From a checkpoint of a small transformer trained on Wikipedia: vocabulary 651, a variant of SOAP for these matrices.
Each number is 128 + 24 x the weight over its row's rms, rounded and kept within 0 to 255. Layers, rows and columns count from 0. The size above them is the row's rms in percent of the matrix's.

# layer 7 MLP up, 1024x256, rms 0.133, rows 192-244, columns 0-63
size [ 96 102 101 101 104 106  93  94 108  92  95  97 106  99 102 103  98  90  98 112 105 106 104  88 100  98 104 101 101  99 104 106  96 108  87 102 106  97 102  99 102 102  97  96  99  94 101 100 103 111  94  96  98]
[[111 157 130 126 190 137  85 113 140 160 164 128 120 135 139 107 124 134 114 156 134 120 111 162  95 151 175 154 127 100 131 117 117 151 141  80 118 117 138  94 154 116 127 118 141 124  89 127  88 134 158 139 129 152 103  78 126 107 152 103 141 119 164 164]
 [138 122  81 114 160 104 140 124  89 132 133  98 164  90 145 131 147 132 117 150 151 113 124 105 138 109 132 124 123 134 123 121  96 140 151  92 170 112 142 141 119 115 112  78 159 121 102 113  90 129 152 142 134 111  92 108 126 117 141 132  56 110 139 141]
 [148 147 119 155 125 121  99 105 122 111 192 102 165 108 180  98 120 148 138 147  98 160 133 134 172 142  94 134 108 149 150 129 107  99 133 123 151 164 155 107 172 131 124 117 173 138  88 164  99 156 119 139 137 140 107 109  83 109 144  80 131 129 121 160]
 [110 106 151 143 116 107 111 145  67 114 118 131 107 127 160 146 107 155 130 174 120  71 126 136  92 138  75 125 127 138  83 112 100  97  97 129 118 137  84 119 118 108  88 143 108 155 136 140 140  99 123 151 118 138 112 164  98 151 122 151 137 125 111 135]
 [157 121 121 184  78 135  96 103 149 123 137 126 157 154 120 156 122  98 101 133 102 104 129  84 136 137 113 110 136 174 105 184 166 128 101 119 128 147 112 114 145  88 140 115 153 131 132 126 145 123 130 144 142 120 137 128 101 102  92 169 156  89  99 102]
 [117 138 144 102 144 155 138 125  88 107  97  90 121 100 132 125 119 107  86 118 147 133 144 118  69 150 153 120 100 129 134 138 117 141 142 154 158 147 155 119 110 143 140 149 120 167 126 142 104 126 142  94 152 175 124 109 134 132 119 127 161 145 143 108]
 [136 143 124 161 155 139 119 128  92 159 130 165 117 109 131 123  78 157  83 114 177 130  96 120 101 145 136 130 122 139 126 111 132 107 151 126 144 179 135  99 105 169 148 167 141 130 110 134 114 118 136 138 151 102  90 123 146 168  62 148 132 151 131 107]
 [110 112 126 102 134 110 153 158  89 171 147 167 157 145 144 154 117 143 111 154 114 180 114 153 142 126 162  90 135 105 125 132  99  93 118 131 115  71 128 152 118  89  67 151 149  87 118 118 135 164 175 132 143 129  94 118 144 115 156 129 112 139 132 105]
 [148 146 145  86 103 107 105 111 147 132 146  98 134 154 118 114 130 112 134 171 166 129  98 140 157  86 208 132 122 161 130 148 134 154 125 168 115 123 155 166 123 154 116 144 108 117 120 132 120  87 140 101 127 147 148 180 126 119 127 116 131 100  97 116]
 [110 108  92 135  59 134 118 115 134 126 116 110 148 114  94 115 161 106 127 117 110 147 122 149 172 138 111 109 148 111 127 117 129 119 179 151 120 160 114 139 124 143 105 109 133 170  77 111 105 121 113  89 139 135 141 155 141 116 118 166  87 134 140 161]
 [129 134 120 161 138 114 146  80 109 128 121 136 100 157 109 146 130  72  98 140 169 176 151 158 136 105 128 162 142 141 132 164 131 192 176 133 120 129 108 126  71 117 161 145  91  92 126 117 144 158 142 151 125 142 140 146 109 121 132 127  81 111 121 158]
 [132 157 124 118 118 120 164 140 113 121 112 169 108 168 117  99 166 115 124 109 104 114 140 136 129  94 144 161 106 155 144 146 103 154 120  78 138 134 130 144 132 122 139 119 106 146 115 102 174 164  98 124 140 117 140 127 112  90 113 103  81 125 100 122]
 [142 115 112 151  97  91 157 139 128 130 129 111 105 128 119 110 150 148 127 107 113 103 139 122 124 137 155 151 128 139 175 112 113 150 136 129 128 104 128 132 116 103  86 122  92 122 145 152 124 133 155 159 103 115 116 122 121 124 116 116 114 121 126 150]
 [114 101 149 173 125 147 141 106  95 142 135 136  98 139 133 128 133 103 106 135 115 108 132 184 123 136 110 106 136 105 109  78 126 148 131 115  91 141 132 171  88 156 155 127 120 136 132 110 136 119 138 116 161 110 178  88  82 128  97 143 176 118 145 133]
 [109 135 149 129 140 116 104 142 159 113 134  96 147 146 112 138 142 127 129 109 112 162 112 109 102  88 151 121 111 110  88 167 133  87  88 115 126  68 117 125  84 132 133 109 112 121 121 183  81 126 128 126 141 129 185  81 175 171 154 121 174 136 103 113]
 [150 161 141 160 126 125 138 122 171  99  93 156 134 154 128 117 155 144 127 116 139 151 157 169 105 122 112 119 137 120 161 160 168 142 119 118 136 129 194 140 137 104 106 104 139 120  97 128 118 100 107 117 147 108 133 133  86 131 107 110 124 142 132 128]
 [103 135  95 105 111 170 123 167 120 118 125 121  54 131 120 130 130 154  80  94 135 118 124 119 119 146  97 120 141  89 117 136 119 102 183 128 126 137 155 126 136  92 120 178 105 121  89 129 139  80 143 125 116 130 138 134 158 128 160 154 130 100 144 145]
 [126 128 113 105 123 123 118 110 110 148 155 138 128 159  99 158 139 139  96 138 128 178 139 129 121 133  95 143 143 103 133 123 154 142 113  76 104 132 143 171 113 127 130 108 157 124 118 128 116 156 145  67 158 143 150 142  90 141 113 129 120 118 111 104]
 [157 176 136 127 134 112  71 125 137 130  79  65 152 149  82 107  57 143 156 130 149 108 131 146 138  98 141  98 115  92 117 104 124 108 147 112 111 125 114 156 112 136 108  91 165  99 134 142  82 142 149 121 105 124 140 133 118  90 125 179 103  83 124 140]
 [ 75 115 105 125 103 133 136 141 115 175 122 115  94 110 158 124 104 124 116 125 143 139 114 128  99 121 138 148 116 166  88 109 174 145 158  42 125 136 150 162 131 114  96 104 116  94 119 141 141 111 123 155 134 172 150 158 171  93 112 131 130 136 129 131]
 [121 124 149  83 124 108 166 125 171  76 127  92 158  98 109 123 125 150 122 101 144 138  87 124 121 117 137 152 101 125 105 121  97 132 106 100 161 140 124 142  93 113 157 149 137  88 114 120 159 133 104 150 111 115 139 116  90 158 115 120 150 112 104 119]
 [ 98 145 132 121 154 147 116 159 139 160 158 106 121 145 134 111 187  97 137 133 152 157 108 108 125  97 123 139 131 179 106 117 120 107 152 160 184 126 131 163 113 114 121 127 135 136 123 138  90  96 139 106 103 129 116 153  91  92  90 102  96 111 106 141]
 [167 172 142 145 130 145 115 134 168 120 152  85  89  97 136 146 132 172  72 125 139 123 105 134  86 138 150 130 136 162 126 116 118 136 157 141 135 119 129 158 108 110 142 120 124 140 151 124  62 173 134 144 112 122  50 105 122 136 124 112 100 124 149 117]
 [136  86 155 132 107 147 126 129 155 145 122  98 122 135  86 100 121 122  97 156 176 107  67 146  94 162 132 151 134 125 118 126 120 133 120 135 159 101 153 154 136 148 108  80 163 157 144 138  91 118 104 124 125 110 110 162 125 149 179 122 143 137 135 106]
 [118 114 107 169 108 105 129 103 132  92 133 133 103 113 158 127 126 130 114 174 142 106 116 128 114 139 104 137 107 104 138 158 102 128 134 149 144 114 159 111 115 102 109 145 150 128  95 139 111 179 117 109 149 113 155 120 101 123  89 142  88 134 123 185]
 [138 144  77 125 110 120 173 138  80 111 120 126 126 146 149 120 123 111 125 155 112 172  84 130 111  89 158 109 131 101 145 109 114 120 118 164 131 107 110 104 144 136 176 134 102 136 144 126 110 112 165 108  83  97 106  87 127 123 175 138 130 142 160 103]
 [131  80 138 147 166 138 163 143  94  88 141 101 109 113 120 144 150 180 132 151 135 101 157 105 162 111 115 153 137 160 102 121  93 148 166  69 163 110 117 128 144 129  88 123  80  85 131  94 177 135 135  89 120  88 126 141 114 124 168 133 130 113  86  85]
 [191 122  92  94 142 144 142 135 159  90 153 152  96 143 108 139 132 111 120  70 142 165 115 120 119 111 128 120 140 144  60 153 160 142 121 130 132 115 143  84 123 123 135 127 124 176 132 132 165 157 133  76 201 146 147 112 123 182 128 174 109 150 133  80]
 [ 96 134 104 166 154 145 150 161 121 112 130  77 154 160 139 137 115 109  98 121  89 155 118 154 108 126 126 121 139 158 172  98 155 116 161 110 139 122 154 140  89 128 153 183 115 140  99 104 154 193  97 127  97 131 158 129 146 160 122 149 143 127  87 114]
 [102  83 109 151 112 126 114 142 114  91 109 134 129 114  76 121 134  94 127 181 161 115  77 122 157 131 129  99 162 170 143 138 150 148  93 121 146 146 111 108  80  95 131 125 103 132 143 165 132 133 131 146 177 144 110  95 114 125  98 159 141 113 108  80]
 [144 162 119 159  82 145 110 109 125 101 140 128 127 137 113 163 177 123 137 155 118 141 135  99 112 140 133 125 140 125 147  89 154 140 174 140 124 131 138  78 154 127 139  91 153  81 123 147 156 120 112  89 138 153 106 111 157 142 124 121 148 111 123 135]
 [111 135 103 149  94 113 108 131 125 138 125 103 107 123 124 107 123 211 100 108 162 150 144 170 151 108 113 100 134 101 102 107 149 154 175 104 138 157 121 139 126 122 161 143 119 131 139 150 150 152 162 148 153 116  96 114 133 108  98 131 165  86 123  85]
 [134 131  86  74 154 144 116 154  90 127 117 142 115 144 128 130 134 134 107 114 136 143 110 122  99  97 151 152 138 110 102 141 153 123 197 150 156 113 183 132 111 127 124 134  77 104 155 129 164 148 156 117 144 142 131 108 143 160 167 124 112  83  93 140]
 [148 120 109  82  96 164 160 140 137 125 105 161 148 147 141 141 125 120 168 109 157 125 108 108 105 125 139 150 147 128 116 119 101 143 166 140 115 172 132 147 180 102 106 132 141 113 125 109 164 125 112  89 137 113  64  93 137 131 100 150 111 118  98 111]
 [132 138 161 130 102 122 112 147 121 124 104  89 152  92 123 169 127  99 123 125 108  95 167 151 139 121 143 115 106 114 135 117 129 126 168 101 136 144 112 110 128 122 117 132 135 159 106  90 136 112 170 151 122 171 127  86 118 101 136 141 114 134 132 133]
 [147  79 101  89 145 123 176 126 113  98 152 179 144 118 110  96 113 138  94  79 110  78  87  88 124 162 132 136 107 101  94 133 130 143 153 147 137 106 170 140  83 112 135 150 132 145 127 102 103 105 141 138 109 160 140 130 105 153 105 153 140  79 135  92]
 [ 53 143 111 141 151 123 118 121 179 117 130 125 161 156 129 157 114 151  62 109 122 101 107 121 113 119 103 143 137  99 118 164 148 114 120  66 139 121 142 134 118 116 125 129 111  85  89 132 190 138 137 119 116 115 185 116 165  74 101 111 135 126  79 131]
 [132 109 148 118 145 101 123 137 115 112 135 108 136 113 106 143 133  88 117 104 129 146  78 158 104  94 180 148 119 115 134 132 127 127 128 133  78 114 145 112  84  95 107  98 153 146 107 112 103 109  88 151 201 119 126 118 131 105 123 123 134 121 159 105]
 [142 175 127 104 125 146 145 134 132 127 114 111  92 115 101 144 135 158  94 126 162  89 101 150 138 135 102 144 140 124 122 107 131 116  83 111 129 103 128 135 106 156 164 162 147 174  65 109 133 120 129 105 174 168 117 117 130 198 163 192 101 127 126 133]
 [116  99 140  97 110 163 141 126  99 125 128 194 145 143 127  87 125 156  86 132 116  95 111 128 121 143 119 137 122 127 133 114 160 148 166 108 138 134 124 156 144  94  76 105 105  65 124  81 145 151 113 162 111  97 118 112 165 135 110 179  95 115 121 143]
 [104 134 101 122 142 111 158 134 117 137 180 137 120 103 120  88 124 120 138  98 120 151 130 137  88  89 167  78 142 124 124 117  76 140 147 143 143 154 129 120 112 110  95  97 112 115 124  88 103 156 129 137 119  95 116  97 168  99 143 100 129  82 114 146]
 [159 111 120 112 147 156 158 145 116 147  91 115 118 107 137 131 128 145 140 141 147 135 115 149  96 124 102  80 149 113 152 132 150 140  99 104 160  99 176 150 103  96 113 104 153 178 112 172 106  68  95 163 134 148 120 123 141 132 131 119 100 144 147 110]
 [116 120 119 173 128 140 116 140 140 161 123 150 143 147 124 163 186 143 138 131 131 107 178 165 138 165 137 113 134 136 159 142  94 129 180 140 125 123  92 112  88 105 112 122 133 135 100 118 104  92 165 133 136 105 125 191 143  97 145 120  86 141 123 138]
 [152 144 108 127 115 131 153 120 128 118 115 175 122 132 142 122 126 145 128 133  98 129 104 111  95 114 107 112 115  41 175 112  98 145 116 138 132 161 121 124 125 110 164 140 150 122 153 165  90  91 167  98  87 117 118  94 130 113 123 157 170 119 112 116]
 [105 152 165  98 114 118 147 119 155 115 157 141 150 121 106 113 165 183  82 118 131 185 122 146  78 120 164 128 135 114 135 121 137 140 147  79 117 147 157 125 149 114 108 117 135  83 122 123 108 150 146 119  90 138 138 140 127 120 123 145 101 101 116 124]
 [ 99  50 141 133 101 155 151 158 154 148 136 113 117 110 111  88 172 119  83 131 116 118 143 142 140 146 138 135 103 166 111 150 119 183 148 149 144 108 105 151 145  79 143 132 104  84 106 140 158 144 125 128 113 132 131 140 107  77 139 180 149 129 122 135]
 [117 151 152 120 130 121 115 129 107 102 139 131 103 132 163  70 111 128 166 139 129 204 119 106 146  93 150 145 117 157  90 135 146 165 144 124 120  59 149 141 163 138 128 103 151 153 131 136 191 131 124 116 111 148 138  83 164 120 171 139 144 108  88 103]
 [116 181 108 139 109 154 122 159 113 154 133 111 124 177 141  67 111 141 145  84 145 143 138 109 116 117 109 118 122  94 154 107 102 119 137 139 123 136 151 132 115 110 148 156 124 148 120 143 161 166 120 126 116 114 133 126 139  99 120 161 143 128 130 163]
 [131 137 145 119 164 132 139 143 140  80 135 112  94 138 117 117  87 128 100 107 141 126 103 159 137  89 116  71 132  93 120 126 133 103 137 101 134 107 127 121  94 136 121 113 111 116 162 134 149 162 150 104  96 162 152 121 137 108 156 150 146 149  79 105]
 [139 135 111 103  80 145 149 105 143 135  96 130 132 109 147 107  92 158 167 129 116 154 103 117 125 123 107 132  93 154  99 171 137 184 156  96 125 101 135 101 114 128  68 129 118 103 122 129 141 119 134 108 120 111 142  62 109 114 118 133 107 105 148 163]
 [116 159 127 125  93 129 114 112 148 122 135 110 128 115 111 149  57  67 132 132 162  64 103 202 129  97 137 160 137 154 112 123 165 119  95 130  84 156 110 113 140 184 157 124 132 142 100 124 131 132 110 130 128 141 131 131 176 135 168 124 160 137 113  89]
 [ 97 143  73  82 148 113 146 134 153 162 136 101  95  96 160 120 107 119 115 141 130 143 123 121 120 154 149  93 146  87 163  97 113 130 135 120 163 137 136 154 136 116  78 106 149 158 142 148 109 100 139 106 107  76  92 108  98 118 140  95 123 102  99 153]
 [124 170 166 141 180 158 130 141 101  96 137 143  87 145 100 111 125 110 131 102 130 155 156 122 105  94 101 113  97 157 121 120 153 128  81 132 160  83 105 124 139 108 137 109 145 140 111  84  82 114 112 118 189  97 123 113 144 174 128 130 145  88 140 124]]
# layer 7 MLP down (transposed), 1024x256, rms 0.121, rows 192-243, columns 0-63
size [ 99 101 102 100  99 108  89  95 108  93  90  96 102 101 103 113  91  91  95 107 106 104 106  92  98  94 105  98  96 103 104 106 103 107  88 103 107  96 106 103  99  98  90  87 100  99 100  99  96 102  87  97]
[[146 148 155  99 128 145 149 103 122 137 136 136 153 121 136 114 145 137 130 120 102  87  93  94 127 118 124 142 141 123 108 143 134 122 118 118 118 102  85  81 111 161 168 116 134 168 128 146 120  76  97 121  91 159  95 163 119 116 115 141 122 116 138  80]
 [120 118 126 107 116 146 103 128 126 115 116 168 109  83 134 128 137 116 110 154 140 134 105 133 117 103 104 140 166 186  84 138 137 159 153 118 119 128 168 183 128 100 174 102 130 178 120 110 135 137 120 128 121 133  72 167 106 145 118 174 110 159 167 128]
 [ 98 180  80 121 161 156 112 187 151  97 123 102 148  87 138 113 137  88 129 153 124 158 175 112 141 117 123 173 171 184 128 127 131 145 116 149 128 114 115 101 118 119 134 117 125 147 130 135  95  63  99 106 174 125  70 150 127 105 104  84 128 124 145 139]
 [ 97 143 173 157 122 156  99 119 136 123 149 119 111 144 156 130 116 112 125 101 110 153 100 118 124 125 133 140 131  95 108  76 150 174 118 143 117 123 137 147 106 151 112 121 117 125 112 119 164 123 119 119 152 129 145  96  96 136 141 132 156 177 156 138]
 [119 125 128 122 151 163 161 138 119 100 113  96 139  97 130 101 127 159 104 124 137 146 160 105 134 113 128 135 108 121 136 121 110 122  84 172 119 133 151 120 123 141 141 148 104 153 123 106 106 155 156  57 110 150 106 132 144 149 104  97 114 103 166 148]
 [175 118 107 119 137 126  89 103  89 121  86 130 125 179 122  91 126  82  82 135 102 123  98 144 137 156 135  84 164 110 116 108 143  91  96 110 139 138  98 136  90 122 136 148 146 111 146 139 134 152 121 189  96 134 126 137  71  98 134 136  86 108 159 126]
 [138  81 170 148 121 115 121 160 147 123 138 126 109 130 102 133 159 133 166 125 137 132 114 141 119 127 146  96 105 116 112 110 119 125 122 184 125  84  74 153 164  97  93 100 115 147 146 126 113 120 113 144 140 144 163 136 174  99 156 135 151 120 134 136]
 [100 121 146 102 118 136 151 145 136 136 163 138 117 169 147 145  96 107 173 130 125 131 145 142 119 144 114 104 147 147 137 113 105 134 101 137 101 127  76  68 145 181 123  98 116 108 152 164 152 132 119 125 142 138 110 111 181 157 166 112 106 145 127 145]
 [ 99 123 141 135 129 144 120 125 120 159 129  78 102 174 114 133 131 114  93 105 121 163 185 120 150 132 124 104 118 122 134 112 104 128 162  75  83 142 128 130 111 142 173 179 115 116 136 127 160 125 144 117 148  72 110 139 145 153 129 142 126 152 130 121]
 [168  56 162 111 142 127 130 147 108 144 133 103 101 143 129 108 157 139 159 137 126 153 143  91 123 141 142 142 105 144  98 133 142 108  83 132 181 108 166 120 172 130 149 179 117  67 145 140 138 128 141 145  96 120 140  97 141 151 161 105 162 121 130 113]
 [161 110 130 117 150 111 130 171 116 140 119 118 128 119  90  96 160 206 138 114 121  93 118 120 160 167 142 152 118 143 134 109 111 108 103  86 123 175 120 145 118  82 109 148 133 142 131 137 146 148 156 117 110 138 130 109 139 168 142  93 192 110 136 142]
 [112 147 191 131 121 140 122 100 147 141 136 117 119 129 141 117 128 144 139 108 124 115 107 102 105 121 132  80  82 170 139 121 115 120 129 136 128 101 100 150 138 171 135 136 169 128 145 151 115 153 176 152 155 149 106 168 151 171 142 115 114 146 151 140]
 [136 135  87 130 137 148 122 113 139 142 173 144 160  93 116 141  94 120 150 153 118 163 180 139 137 141  85 135 148 115  92  93 180 121 144 113 103 153 105 136 152 167 138 100 148 128 119  77 169 127 161 120 114 128  89 136 124 155 151 124 165 131 183 140]
 [ 91 142 124 130 114 113 138 112 142 116 106 123 197 159  52  80 164 122 155 165 117 113 134 139  99 114 152 151 135 123  95 139 119 108  95 131 147 144 145 126  77 158 137 158 137 140 138 143 128  97  77 118 120 115 111 156 115  97 141  97  81  67 141 105]
 [144 100 131 144  85 158 133  95 137 113 106 149 138 134 113 142 139 121 113 118 135 118 132 147 116 128 132 132 152 107 116  71 131 165  94 146 111 124 155  85 151 134 135 129 154  73 156  98 152 184 118 142 163 151 127 137 156 134 127 111 126  85 120 185]
 [140 147 114 113 122 110 131 153  83 128 163 111 105  87 109 119 154 144 135 135 118 145 110  86 121 131 144 106 119  96 173 150 141 136 148 128  93 125 142 104 149 112 136 155 117 137 150 141 121 114 135 146 154 176 125 121 100 170  94 145 135 152 121 141]
 [130 133 110 143 124 126 115 135 114 117 127 133 139 125 175 105 133 125 149 125  62 158 116 144  99 106 132 150 122 164 125 118 141  70 117 110 146 130 112 145 124 139 144 134 135 114 123 114 109 121 121 121 119 114 140 128 123 123 121 124 123 117 114 168]
 [146 165 100 115 127 133 146 104 149 142 116 155 112 115 172 105 182 110 159 123 129 128 140 133 129 106 135 167 147 178 137  90 131 102 160 144 109 131  77 107 119 111 136 126 112 144 112 134 125 141 125 148 150 139 128 169 144 139 169 144 159 100 137 149]
 [116 129  81 104 166 131 147 133 101 109 156 115 125  95 110 166  95 125 161 103 142 165 126 139 135 141 113 150 154 134 129 165 140 130 128 111 105 106  95 147 152 126 117  84  95 149 125 111 138 117 152 160 113 138  71 140 110 143  80 148 114 146 118  87]
 [ 85 115 134 134 131  84 131 140 115 140 167 102 101 128 131 109 124 187 136 119 160 157 155 144  98 129 156 102 139 143 148 130 132 145 130  99 157 140 130 182 168  92 116 111 141 126 133 143 114 114 165 154 112 112  92 158 153 149  89 136 166 144 150 167]
 [107 137 161 143 180 104 148 146 148 146 138 114 134 131 143 124 142 155 139 109 147 145 139 107 109 144 134 158 115 175  90 139 122 108 129 118 120 143 123 114 162 119 135  97  84 146 104 124 151 149 166 115 130 139 109 115 136 106 123 102 160 135 140 111]
 [137 124 155 172 143  91 121 136 124 134 159 145  97 148 125  69 143 141 147 125 162 180 151 127  87  98 151 111 108 127 113 162 116 119  62 114 133 110 105 100 111 128 114 143 143 108 108 143 116 120 145 171  69  76 139 123  99 106 156 179 136  84 138 122]
 [127 127 143 109 123 132 161 128 167  99 180  95 139 123 123 147 121 123 108  90 132  94 111 140  63 109  97 144 136 139 139 136 152 129 175 109 118 120 121 203 131 142 124 108 128  94 130 107 153 134 101 137 129 161 133 128 148 114 122 121  80 151 123 122]
 [ 81 132 141 129 136 127 170 110 109 113 148 122 119 116 156 132  98 109 163 135 142 157 132 116 172 131  89 113 141 122 113 137 155 128 136  92 134 121 127 117 178  90 150 172 147 147 145 147 125 137 149 127 132 128 153 124 110 172 150 127 120  80 118 152]
 [168 144 118 133  92 122 124 112 141 149 141 111 157 147  91 154 177 118 134 120 101 142 155 137 118 101 153 148 133 124 100  63 159 128 148 163 136 176 136 115 106 165 158 130 121 105 182 121 129 140 135 115 106 140 128 119 135 127 132 142 103 125 130 124]
 [168 124 118 152 180 175  91 112 109 132 132 139 110 100 126 103 134  95 116 136 135 133 112 151 148 126  93 142 197 125 136 154 117 127 118 132  95 101 109 134 145 184  96 138 192 165 110 153 131 121 110 137  84 120 136 121 163  83 149 130 124  94 123 123]
 [141  93 120 126 143 116 112 118 121 121 125 119 133 110 163 138 110 144 104  68 130 148 167 119 133 140 191 102 145 160 124 147 105 119 170 121 145 112 140 148 129 160 138 107 135 130 184 174 121 133  66 127 105 110 155 119 134 134 125 121 161 172 142 117]
 [113 132 115 116 125 111 123 114 173 101 121 156 121 132 119 134 171 148 148 151 100 111 102  98 148 155 170 194 106 120 152 131 131 135 113 135 149 100 150 171 107 131 113 154 111 115 106 182 155  91 113 115 113 121 106 139 140 135 129 146 124 143 131 163]
 [119  99 157 177 114 143 113 129 144 118 116 147 130 153 128 129 124 138 143  97  82 116 135 123 142 116 127 142 138 122 126 142 152  89 150 108 121 105 131 102 145 193 121 130 137 109 121  92 150 143 135 127 129 130  86 137 169  79 155 157 115 137 133  99]
 [129 122 145 139  82 132 155 146 111 132 114 128 108 157 136 148 152 149 141 161 111 144 148 117 132 127  83 129 139 140 150 136 158  80 140  89 167 134 102 111 129 111 141 125 162 109 153 148  92  90 144 128 182 133 140 146 157  99 139 115 114  72 120 156]
 [142 138 139 142 149 120 147 152  87 106 147 117 111 118 116  60 117 149 107 166 127 110 113 124 117 121 143 138 124 154 203  98 123 190 123 169 141 123 134 136 117 178 115 138 103 177 131  79  99 127 134 120 123 143 192 159 102 179 110 112 132 177  85  59]
 [113 138 110 119 146 124 153 143 121 144 102 113  91 105 139 118 138  94 128 124 140 131 110 131 100 119 122 160 155 146 122 149 125 158 122 146 131 153 142  92 143 117 161 126 141  90 147 162 110 130 123 110 129 122 126 147  98 113 100 151 162  91 180 168]
 [131  87 152 129 112 130 180 163 138 109  97 181 151 182 168 130 158 170 153 130 117 158 110 135 110 122 145  89  99 154 150 138 128 170 159 142 105  96 128 119 148 106 127 109 111 156 131  85 104 145 172 160 120 157 128 166 156 142 104 130  98 147 133 135]
 [121 119 141 172 121 138 108 136  97 122 120  98 113 136 117 108  97 147 159 142 123 122 140 118 157 133 178 131 112 125 128 126 107 103  71  99 148 116 159 149 144 129 157 125 140 153 117 123 103  76 133 130 119  94 175 128 151 144 127 124 122 140  88 112]
 [ 96 140 134 154 130 210 108 101 147  99 133 162 124 130 115 115 167 158 180 126 105 179  98  75 129 113 143 125  96 124 132 142 129 129 117 116 119 144  99 153 150 155 158 173 113 102 168 127 111 126 120 114  77 124 133 126 169 140  88 125 154 100 128 162]
 [160 116 129 150 154 184 111 111 131 120 159 159 137 176 124 160 129 112 146 140 171 159 140 166  97 153 102  95 142 132 127 104 141 134 105 129 131 109 124 154 147  96 140 134 139  91 104 133 127  95 135 116  95  94 113 104 119  85 151 130 103 132 117 137]
 [131 117 126  98 109 138 126 147 115 138  82 166 133 116 131 127 127 110  79 148 152  75 112 166  89  81 136 140 139 131  80 115  85 111 125 121 155 138 110 118 106 150 123 120 153 130 143 109 165 159 161 152 141 125 139 148 114 124 167 133  98 144 144 114]
 [117 106 115 134  98 111 124 115 146 136 139 106 110 162 133 127 141 154 135 131 169 101 144 114 126 131 143 108  97  96 130 167 106 155 155 109  83 162 138 120 137 111 133  91 147 110 155 149 147 130 168 158 108 147 118 112  83 126  98 120 162 142 124 109]
 [144 101 154 121 111 131 152 144 129 156 168 107 168 133 182 151 165 133 119 137 129 115 155 141 152 162 101 143  93 152 125 116 144 155 120 168 145 124 119 149 125  97 130 156 145 144 153 128 132 125 119 125 130 111 148 147 104  95 151 132 155 140 106 161]
 [136 123 172 128 132 119 124 159 126 121 151 126 165 153 175 141 112 107 141 142 104 121 115 127 122 124 152 131 160 162 172 127 129 147 121 109 149 102  90 114 147 121 114 101 136 128 106 145 156 130 125 152 135 146 104 161 122 139 111 165 112 129 155 169]
 [138  86 157 116 107 157 116  98 101  64 157 148 120 126 115 143 120 148 123 154 105 141 210 125 118 107 106 127 140 148 100 169 112 129 120 122 119 145  96 166 155 124 178 129 148 102  96 136 142 113 120 188  98 132 146 120  87 173 118 137 111 144  74 126]
 [115 129 115 134 120 173 137  88 146 116  95  94 118 105 116 116 124 146  96 119 140 132 135 141 115  88 165 156 120 125  97 168 157 105 122 123 121 139 119 159 164 166 134 176 170 113 142 164 127 147  73 123 149 151 131 164 146 153 136 131  99 129  96 124]
 [137 120  88  95 157  94 137 115 137 120 128 107 130 136 117  80 102  87  87 106 100 119  78 119 125 141 104 180 155 134 130 103 144 131 145 149 128 128 140 163 119 140 195 166 132 144 144 138 145 120 100 119 121 121 140 108 104 181  96 125 122 139 126 135]
 [144 130 132 133 124 144 117 154  88 112 121 136 105  76 130 123 151 139 125 125  91 106 160 130 123 138 135 155 132  99 135 142 134 168 132 125 174 117 150 130 103 117 138 106 137 151 126 126 160 114 101 144 102 157 120 178 169 110 152  98 122 149 140 147]
 [112 146 149 127 120 145 114 155 149 130 148 110 136  96  81 138 110  75 116 106 124 108 125 118 131 131 119 124 122 133 147 147  70 108  89 154 150 129 123 135 107 143 116  83 126 113 150 146 122 130 103 135 188 138  99 149  82 138 108  89 121 180 152 122]
 [117 117 112 111 133 128 121 173 138 144  96  96 145 134 137  95 110 152 168 153 102 141 110 106 148 105 145 122 160 111 149 108 107 135 128  72 101 133 159  78 128 155 106 140 147 109 101 102 123 108 143 143  74  98 145 127 147 127 125 109  97 108 128 148]
 [136 149 132 160 120 124 139 106 151 151  98  99 108 139 132 122 126 149 178 125 133  98  73 141 147 161 142 159 127 150 125 107 110 163 151 100 192 145 145  39 112  92 112 123 151 122 173 127 141 122 155 101 176  99 120 173 118 123  98 125 127 155 171 130]
 [135  95 112 141 155 145 142 123 118  93 104 139 131 171 128 142 126 140 124 215 172 103 133 148 164 126 148 123 138 167 120 130 122 108 127 163 110 136 174  89 173 111 115 140 144 139 106  89 133 162 123 123 111 114  97 124 108 136  97 131 176 130 105 156]
 [107  61 132 151 168 149 138 134 110 127 128 140 111 126 151 145 137 195 140 134 103 119  74 112 161  97  98 138 169 149 126 152 102 163 134 155 124 146 133 172 107 151  72 129 146 149 128 137 120 121 144 140 154 113 110 186 136 148 121 143 104 166 131 181]
 [156 141 141  82 101 102  91 145 125 161 105 157 156 116 134 163 162 139 109 114 127 168 157 125  78 176 134  81 111 123 135 129 115 159 122 135 148 150 152 127  82  86 127 135 142 173 134 134 144 190 149 124 115 102 149 101 152 121 127 127 136 185 172 148]
 [145  98 136 157 126  74 165 133 135 135 132 154 103 114 121 136 125 136 105 122 132  81 123  82 129 178 140  99 129 121 151  97  83 124  97  95 107  93 162 144 125 109 117 121 108 106  94 135 135 177  99 118 140 149  84 132 114 177 142 132 137 103  88 180]
 [123 141 129 159 112  94 138 141 148 125 137 125 162 126 129 144 146 131 158 120 111 143 112 162 155 115 127 157 109 171 124 149 125 111 152 109 104 123 102 125 113 145 120  66 142  90 172 132 147 123 120 160 155 135 125 107 101 121 147 127 134 163 121 177]]